Part of a small language model's weights.
Architecture: rotary positions, untied embeddings.
Training: a variant of Muon for these matrices, 944M tokens, 7820 steps.
Each number is 500 + 40 x the weight over its row's rms, rounded and kept within 0 to 999. Layers, rows and columns count from 0. Numbers have three digits each. The size before them is the row's rms in percent of the matrix's.

# layer 7 MLP down, 256x704, rms 0.127, rows 232-255, columns 176-263
105:551486574507582432467524496585530479495448438487498509459446453605505536475508500491508476500531603411565558500552477500431481456497467497514538498514533536492457468495543550492473482498497451549535515545544484493563490540501501551524417445476578526470419522519480
102:558355489498566458520442519515489493487487529525486508486471524500484450379472472502477528435519466495476525512520486440479491527528500587544479513512553508482463463513491486535551476442554597433515537541571446450548461558556505562549452451466495495507453483450485
100:559524514471535510498580485440544502489493434581429482500534503484461533454498442580501491554466499479450490524508515493476527492542515441513545519500555511477490502503454473529563469434445486527506495464491498473414519563455541454553513518454501488440471527437503
103:539458475568507558491494533501506493543549471495452509527507457493527473614533504471452504479499580525505476515509523476534490534466502485580510489497522473412457544500476472535544518564543460534508531464499541549528397499533623539497577530533471544518521447471518
103:430440510502497424451508439514554539515549513491578461510471506484525460545490517465459560459506529487632516452496496468515481489503519513504488528489489483456548496394548462536521615503483520549449631486521566512475534524520514564420503540627500491510504546433480
103:536525397520499381507514458564438555492566473525430440513544423538526515482466525461506490481537501428504471466564486562463478446488448468449532477497461445483480533538582500520501501560569467536422443574488486423517443455491537472434579510455557471556559478519550
096:563535529490472467431529470514479526506524541455553416474486555465506453538534482499444505509484463452539495489535493486517496428508499597519466470490490486393530543418540525442456492447494446508487473503533573452503556465505498541429499520485488444473467444503536
096:474482480476452471448498420472409497487469496490544449511536445472461487522453526542446507476519448409450535512500479452517520499490511465483525475530496495521475474491514594413585475458526513563557562495507481403503426494477503496542472514449438507458520440562500
098:507498497562482505448516497529514475502503520604536470469445532506480420477496442554506498462470475432491491434507479508524416521513518485444503489499533495512511505516486465508501556470458534508420487491621554465473501532508474565495462556535499466495478541514509
098:521443493537509475481488510494483524477536552496511460469539513487482455554541507438513572528442528477485547458557496499568581527545477482519494532469459464611511504447553490518444525516498477541470454473502509473463432486485444413538372498480479572590514535444500
097:545547490528566519533432504502537613517540450548499475539508493564527528531436454560542474499534500446527482525480558519517506491605506502498492463494475503483531516535486537517512527467491523478493469444550439495521530477510512430418456432437440431494500449500510
103:541522482448447483479460476470468464469523466536489459500562563475463425444539519475433542512531493531484508490546501417551455452505517515486544521479485487487450439402479470481506479493523575505479530506560388428438527522466507490470435507504490492484558447479543
100:514469468516568494531528518459513525488489480551509503515469427523600519449552462491536525489498554448516541489474443486485569467551411513533398435406521470445444446461577484499528493452484461456487501499494476533483489501458535569499475514521538512462513472480473
098:481419521505540447390441504470463468501465470431545517541595541494414535475490467524496533532436613467491505556406476493470436502516490471496534489493494488540532532519475504511504559501445530450489473425494529509513487532463446523525466534570524488464466549527535
097:538512454591410472480497464516559503543520502490558466443484461501555533480496533520445527525462460522508464449605484510520545478532516507502488570508504557563453497474512466503534536434498449475550469498475493477422527507508527467548482493512523504443455495545468
106:480497507479467547596509463520457424508465553438495486509550471558485541547525516511498386499529445455471496501508437480511549516529491515527608514510503477541602491497634502555548412503493474577518529538513521571533442536531482545480423544589481548498524420480536
097:557453474532495483514477569510486440486488454494356495455496485487532475510463467568529462504456471464528554427473602533500483543522508487526500466444469508498518414426452529453494458457558478419510464521483581551468535501494503435534530481392516543518550502495594
101:446488466524584499473469488547510448446480493510424527565576469581541548461534526489416445557507514552448482525494532492547504513440531422530489517400500497485554547417506540506462484453481517511495491447542483565482520474603559479410495472538533444479497505487528
092:566535529460541442458496474491501462472520473519463498462472538564472477495539516487570513477542509542486550486541481503484425559498488419440436499444550430455506544470516527492449491503473425475470489540458607481440487529478458451477509493465514456469533466565481
097:476482457442455512460581502510521499445520467500554460488441508509561449530436463474492470450509515465489477528502509491521514475444524464435583476514458479513505420501529472565550514505432481469491501472569467478551424477483521488471427492483448430560487527433507
098:534532504464468525510518467468529512521517511531510486463513499424499528466484584475477564480449416516478478484545554466554451533504498505504509547514516531548554503506547472551500560539471524467515515556511427437468467516470532496498440501535507414550483469464473
094:435535534507472449533565521523473493573458487556463498537525535429547519572512462480532517522612561565511504465522530507513492571500525566486504534462400537511514510505523420524535540547490443528507508523498495463469532508514500585442487425548532551554507503510533
098:509505451575462482498473551481497460457483543601518476481484483449603512469434475421503391529529504500468491561532481479565492548498517448560432506521466547579435466500536520465468495526430553547493479572519524478502459429484537436436494511516439536506461473565525
102:607559502540566508519447469549467484585489500551489386458511509537491495416521490500473535534439499492448520456445538437501475550494485484506458522473454499482497512559475558501484480510565501494539540519468430473503480457529487487504473474487465468530499535478502